python train.py --vocab_size=8192 --qk_norm=false --init_std_o=0.0 --optimizer="soap_variant" --decay_fraction=0.693 --final_lr_fraction=0.1 --doc_mask=true
Each number is 128 + 32 x the weight over its row's rms, rounded and kept within 0 to 255. Layers, rows and columns count from 0. Numbers have three digits each. The size before them is the row's rms in percent of the matrix's.

# layer 7 MLP up, 640x160, rms 0.2, rows 229-269, columns 80-159
113:098091103122153110128118121153157103156159112072122090159124122126056184047140161070102105084167060138127105088101139129141098118164151160136149123118154166136143113055115113112095144121090136094082108089162147089119175083152117070153148179
090:131127192158112158120120133162173150109155075074045140114078177163120136112119116129146196075112135133135133151212129165091152131133122212121135109130130152130110118101179127093091188152167154130102102130060157150121145128161099123152104181
109:097092088175109129167108139084098162128096172168041131152076158145116132122133123085107183111166090141193170099153137126115124127173116162122147098128171177103144133094119098167184191197188121131123106134153142118092138136125145148081168146
095:122146171173145139142117103192104151150120082132151130103130161100100101122199196141105109165092118171153104102138143098138036124067117108147151147125119079131090118124162135105119136152158075130113113059124091102088184107117183098174095110
096:123075117134103198199173152119111099148163101129136140134191056140129129116079133096145190084097074120160094077136205162119107066061099117174164147146122177149113140143121152111085130122109112185139123130154131097170105102124052077126118112
083:158138107098097120130132146142174128128131124108074097079131188123131099176133168136157147181038152087153162128142114071215079110147165109108161101046143139169115109122159097171137148185111079136153176150148153119116122101128122116146126125
117:162134139103151090116161130154104117139152152140096132109119102090085112150153112138200108114123161149108132125126157148117090136143161127132167153112103174147128068048049118228125130161143143160138140126107143089124120157085118115137162119
086:112146149123197145143175086069087115100109185117061182152128120100152170074185136064158160161081155119119087142163164150115151089080130132146099074143161127130156133110116096097171082080119161107161127098097157093097123139175096163137152138
090:106140160101097101180111098123141124133133087134129143126165143179122089161059111149182147121111101120108151211138082138156130098205128080156165168109096132082104120164135110148139168097105107123121125129127068058184123092131083121087146102
109:162178130077124094102080117167096113124117130094058123079102158169154117119155188151135131182124147154146129157155098162119071142158147147118117154132149129064184152070156141060153132101149122154137073234137119151146172109182158109120173113
090:085135144092153127128138196117182167121134094152087130072110185114140066144143130119082106097086135110120163135165151102168111141119136148163176135120129199148140165175123122109122111184068100089163153164107100050131120076117159106127134126
083:111168111132114117106155086127097103076136094113117127125088170124174085125126137102116170103155163122155098082119105164171096117107165124090132095075146132120034190125109133078116167124107105136173134104125092139141114185132162155114103148
081:168093107042195127141122104132106130167111133118141139056128105145113056158110144117174156122124130130130138125131168117089153187078116095136104166047150200164184176130123149124104095092077093132112163173113144106107124142114109164130105086
088:106168114140150131115090131127125188120112193159139152180155126202095156099125120128120078088171135131128119132130124107113163177181122103177187152159133115144130110083151124094135093100149157092095109121132178152096136101085117101140082168
113:078179162121149151153088126144141094093170080081092094082151144089051180147099121134101126126095171115080218141122128164095130133126130173077143153161112120125153162117174123140153140136194072152124138080087136113110130159131144169121171103
094:132152149161126109097087103139110107081108194140126131149169138142164133115201110128174105083146146147100121087162162155122108157088129141145151198124118117174148063115133163106111070105141111094146036182160138144072083179133186096161129087
094:158150135067158122118091103132144150138119153170107158125096115081179162135169137043103126169074158126158112112082107161149136119134115151139160133094158106140149115137115120099133094108110117095112168160125037075114096168129137105077110103
103:139102142102097114164142118152182164155135128161130113094149174141116110139143088129142143125132138130116175143182050085069112117074095154156163152169133164097086113149092129166123165106104137139133088148090133106177135099142139097100102141
145:148135103162137192110161108085158120099179092130090132145156148172092177109094093082146111135167129156083105115089145129130157148034130187115067164143112075071128094109182171077121108100132105080114097093157151182108102115063086111132137111
093:129119143172159178105054159161090109137083194193136112134112091096141194122071101108087112134103091149100142087148151099161134135140119110168137140121155068139136113127072149099126193121084147117112146080125156110138068121148077096153157121
090:045118159080113152167151152110114175070100164087062090086112170113172127078114108133141146098167130031111112078095091110145106137143137093112165122124134182109144165099142190168142152151110090152102162148112124128134141140156155100109139159
099:215170116108140075102141148190164132172136121133140075161109112098132088166089134062159123120186141114139106140111128157170111063067146131068146057131093138182101108083126099053074132158159156151160157120125078129163171139124149181109154102
101:129168117116176090120195143066072078136158063161145171141090101126128126132123132135102122150087121114154064098149128110108103136177107102102114091096121167165104161120153117159102151140086142162146097058146143082152133098138144165109161091
095:134133116073122084144169090158124167107121138169085150172130143132075176139130094155112151134104152151145144105163141143154157101163076150112103186096057054162117112121100106074117208117151152150160130043165101132096185149111142150127125179
097:180163133092123074139137119141172112110151128087155146087165137139089084141189186135158137088172213163114132111180143134099140114120138131141107090155134124146125055115185113153062093097147159158092118110104077105096156129160110077084171122
124:131126137069125131109098178159080133179114120082105142125122142128145115097136161089107146127130106158110155140121142126091150165128186189077130162135083184102125086131090088193127031165176154102145134090134101084112156080124121144108152183
092:145155129126144141052149128133069106154109108112105221096076106184117129177149150078111152138120088117057132151127155141124147125139117104127056124101100116117176090152116148090082164126116138181069195190096100107097087055100122181084101124
106:113094082127071165096148155127136147126099142156177073142126113122115100119141145078138083181126124140078157117131090101120096128134162121132132137078180092115089085080122116146075120131165112180053095176132129161131057123105157113132091202
136:090082086124177161154139119151152168129122139160117065111121114054144092103096125097137101160126222117150145120140161079125107160128121162175082126155156120131122127105094071119131147135123093112135120090104176121104138172108110091117149090
097:125108188156089121176140090140108121144137134160128140068156153120137152140118091157143111099164162122075201071131113154122118103099157129113116161158139118070225123110130122122149138070080103142107134065170135116103061181122115173145112113
085:115116142078192129124173100198157127120099112171165195148086141148153167159131137082184101118112147154095128089141151100112136086167113175159175156158091154139122191127150119125183121157076107083118090033121135122090054111120095118092135170
090:157123113065110168133107102146095057111180134134150132113072180132063139148146133167129163111102154106158106147129156113146210124104124123133131149111086074128113113123162119128054149133185164108150135122121171176121100164120162170102115063
091:162118145052200140134129080101156125125128119154093141186126096190149119136085169083111156118112071104127076127184183141140153107148137153110146185135230168185086093136159149096137216119128132058135067137131097124160115108112093139121088095
114:145089151127126116144158088090091153151150152148099091129162161091090173074146151136117122141127119079100114120096154084145126134111085139148046158094133106083124111120153068156112138155140113157115174120063207118147166124112123082158131150
084:183128114130144046082099128140147120151146142100213139166186083083159040186133086091109110155086124149105146127132162165122111152144150166103099148114080123124132124135144121054111096118115107048156097102148129130164168119130124097138141114
099:193042122163140148130104093106130108110145195095174072160145140097125108093134178177159117137163141115113147108076133124144081139097099156098168135130174162121030096088120178179109115127108094141157106171133159115127124147090114156137167147
109:140129059105224163108170087124134120127129128087129097106126149169192045113112121119114101144159146192130117130098166092117163185129162175078117092162181086121138139127107087201161090109099098138154090113132192130082134171120124151181108136
101:150152102146087095121095153126150149103115146179100092092168099135115152058165129080142152129119151162129146095125113150155165076141149107146096124141120152159198126144143121077169119128129113146127186107067172148148153154126118148080130119
087:119134176106121137179152143120067076114175127091039112129056141157126102089117119144128103110101202107141125132133143158058137102119161169121219163128130122081168137144150133125123150154112106138124070142122117077099193093152129166132060141
110:143095166089104092173170125095149079128119135159113054166127135057116116129113190127202124114149163125112102138130113146178087080101149155096136187166099142132142167103116104124127176110185145162101094158127144123120102097147147155066096163
076:124151125074133160097129127117106079167126152103117128116070128140137155146112114144161133075126132143177117205119132101111147131081138145166148076136167106094075075109165127099132112088129096182116119176170089135143127147116028133155083135
# layer 7 MLP down (transposed), 640x160, rms 0.197, rows 229-268, columns 80-159
132:140139082136117188131123073162132133065124117129076142132111100121135113122115124164201128125120166078125122153162155137127183135132047133123109135143137132111100117129166075124126098148134146189185093134081094169123091179082132133109131105
092:092139122140158164145107155116186169134203163119101145147115126121146135120153111163162153115093145105180152197136071133176150194140154117140171121141151151180113125137135125136119129133100185074093104138102139124137101151165144148188141081
117:110130141099141159094185114099127142102125132119123182113132114154094103153128128162146118096107154164095150128113107125110084160172134162175056132176086184154126142120152096116140148079081185096080136071127173101116088134164155090161143145
097:104145103144160056167104130117122147092216201063119107127102181150149132161083158183175123147141164147095100152108090140108164103133072080139097087103129119096155189127108127137118178135108177176151173113161099176065179093070121158113074100
102:135164050130071149131126093128145145110105128152096129131090123195155112176103220086162144129082158101156144144144056118109153148185124142159138076119187148156115063068152128159132105171136179144171098140138151089115099117100146104159069088
072:107134126172133159125096105087110126130135100141082049126110129094189111121158129077130157142181102146166123110099094140168089121096095103076193153134166111097149139136100118090089110140111115094107092155101125109134132101147093113105084142
134:134124133195124081133111136083122146133054172143110106116121128106142057101126152166116179153133086138217081099127170172120111110125140145174155105077103070114169177125086136153128125176100114116174061094132166112102113135068138091158127110
074:088097143153069089152111136137137179157103115149060098137157102096130121142088143134120140101144158117191110131127090077148095138134105057154154169171135097162102068142144139141176107163159137108093131154186121129135110147084104119119108117
096:105109098109132154141085112154095118115137142119224124116134133115148124092076122133171143112155161129102105134133113123156137111130130130125098107093171133114095118149097113110122205123086161109105127066139115132122139093112158115080168066
106:143108139169089171136135104116120113123098156138131070158093152079087137112143123117157133159101201129154093144078171146195156154081107137118103112074174118155106090121205123111137130104105079109129136111120129142165099109116112120126123106
075:109096085190141148105153156059137142178122141153097133123110074108098110164113132177126149154165111104141113145069115127157100184182132090133141104187188135149126078180156117168119114152106181169114105209108130151151091122102122128096135165
086:168082146163113192161153157112121132185131125143114098164137046141127167179183172168100072133112114122152144101181134112130132152144166103118164165157067113137144111154106145161187136112123099046086148101099170119145137117083069133190206102
075:122111156162127154169112148118064157133133129128120134131121154141130186139123129122056155152176147128194098062108133135102146155133090102085208129142120059127092148079140105161075061102157191121139136101118175102119169120126051155121131151
092:148141116135133124109092111218118122111161091165143097124140135105145137096116093138146105157128110162126160171185088179145124118154165066078159084164090077131137153106130110148160153170091138164106097138142099119147063128160142152140119166
111:113161096140125126100090150171059074129159067103156168127085151125141133155119163127107122049190151145141173136126097108149128118143125118163138127210094072107149171181076083113189112093160127139121122146203135138058115154162137101132109095
092:095124162132132094125138145048142118165158097134104106113116126134140165107173102092142106133191140069101093085140099083066155160208108114136085072095161091154088084117163157129106112124109149141104140168140142136147071121140147134120072091
086:099151147140126122155116111135082126155157065160095099128160163135099113117152169169148140067130125196135093116153123140135110116187127159105145176151226044151124131124147187119137155194053043162147144093110104150130163106147160117067094146
108:145151126119104112097124137124122205129111158135101138166185072095118107155163142162134097089137165162109107110108150154088210150070128132121107139080076106119150127153166118135164125196137129156034102128086155160128062120137108109186140139
156:129152158166091131114133150083162132151158085124074111189180162139161109100141123114172101090127182145118109133139098100148113201072142099133120159057040093119105079110200137122194113101068101184127131125169154168126165145116100115116122078
105:129146091091147155127174123132124162088165104121083167158253116119162130155140122178178128116154193115103152107122144140086192125102117177164098167122144092145095119161148133136100140177118125142113156195107101143174134087154160123125138174
073:103170125171168112130115152120117083170154126131085116081080132130103151098105167086149129106098145156172166127081087128165109171135180114104159137149091137136098153198149155098115173097106145075111093114124098070127107113096047146118113049
100:064111112121134140080143177118165163130153111165139181131151114098128118147138116141044106150156112089107130132135130101125127143145135129084121151135124106116064151124081158151122117090113090127112149116150164210140160142176136136176131111
100:111125135160116098177126156120088103060134177138191132132140115125200176049142141136151099096129164146165127123151124119149137134044129131167149135092096081082119132159127117111072121107162108116046146096144122108138111114126075090153099120
097:104164102191194117150167129108096156189095177121128080116103126109141150157163214145170088141186130128115212125091122168110151137142101142109151123150154174107075135093160108112134129152159111141096153116199144126122110153136166127150130129
099:089121119084141088123073052124109178115151120146170112125177185170197135108117118100126145147066100115153120162091098103151136122180129042158096129159127099108125130128148144112163108117121056157149144118119057133148145146166162163162108157
126:085140157153133137099094125180094115130120130136122085136144139185144118124084181058070130122116150133135121121114045120126119164129137088119135129064145112117134179113137119124162063095178102170159156129121136108114188078127117119129141128
086:134166132153120143118097104066123187114089156175114123154119110090135103138155161118078044103108170162165128145197099145127128126134133128103141119160149112129146130128123099147115126137146126163202135113090106130124110144083152135173110124
103:095114107139117150170166155170121118111145210165191159120113111126100074132093144100092136089091084140152164134133149116129065101135149123097073141137094160119184123111157118089105086118111118142074128123118148057172153204138120121111112143
130:107134187117144105140151162132130072080181088114153166141150143193110095134152136187159147076136141141100082128178151093095149128112081105149142160117171065125138114112100133122138074181106138166099102157125085109089080113111187161137111104
101:153116196102105162146112110192136127203186117163125143099089148068100174132107103119115156176152096062127150161122128155109118130162117086101144111069146052125122138140161152121095112124080195155121129189168114156113064107083107151087132154
088:134111147186088157178082166105151166094112184113118097155133162185167131096121169121073182149151119169146188124156049195158066138104165161162079196075164190150123110158103124155149152110096169179143153166170139152093161182168133099149092143
086:139081144199130194136090117078140137144112115120158146149168184168142148163149096082101119143156099163148104080115087123159096154127134154113126179088103126150104207136129101124110174133143170118158113135153151155085173130094084162119140121
093:083114109115117160140131138135097135065120110152126113125110131072098137099172105132149101167186101148103142180145158144137131092132073157156102112120143101061120136080139103059184133120150128181198137123140101139119130167141114143129070156
106:109099157108108103126100164157155123156132099116142150119127167111082111085153127147124143151119104112097142162168080070027102089151108138104174192117107109112185146139183116183062133118147137156189149101077127162173105159144158109192138135
077:136065097119113128123145089104112164079109155112125131127078093148124104132135169141085123148124121163081110112110127159097180178133042076136149173088185094113205150108079125137154129128113128157160156139151138072150141159129113150146184161
098:136114114130100111028131100169124143140150055119099092093137130122189200126161196078044201159088110140163116134154084124083183151163140100144121112055137154090096102066135127090136085125146152144128133165098123104082110142132144146121146145
118:147155165175043088095104135085116145097140142074123213078107066132088188142146125084185129067148104130136153123121096142166114119091120115171088157118092117156190160159178113096179154104152146132126165095132090112130107106088122112137159133
105:149092050093090193112135085137161151157114149106177112177091133169104110157123079172117155118079107118122070122172114161164156137113121170146159084110108098123128066167110076120168165118095102060148173131116109110162127089127123178081063126
099:104136135120108143121102095133098126168150159153121140150159086131159170151122120158109170112179090173114134134062159146145126169197140156163103097150140177078065149111082119142128141140105107167222188102135149169107109137126074164150137118
108:164152082129170113088134129117137115043198128113105119105121136095193088146097062142092137122092156096139204156171128117133177099143093091158116153122138103193128126157155099171133106133162172100109134151031148092073123156125168120087108088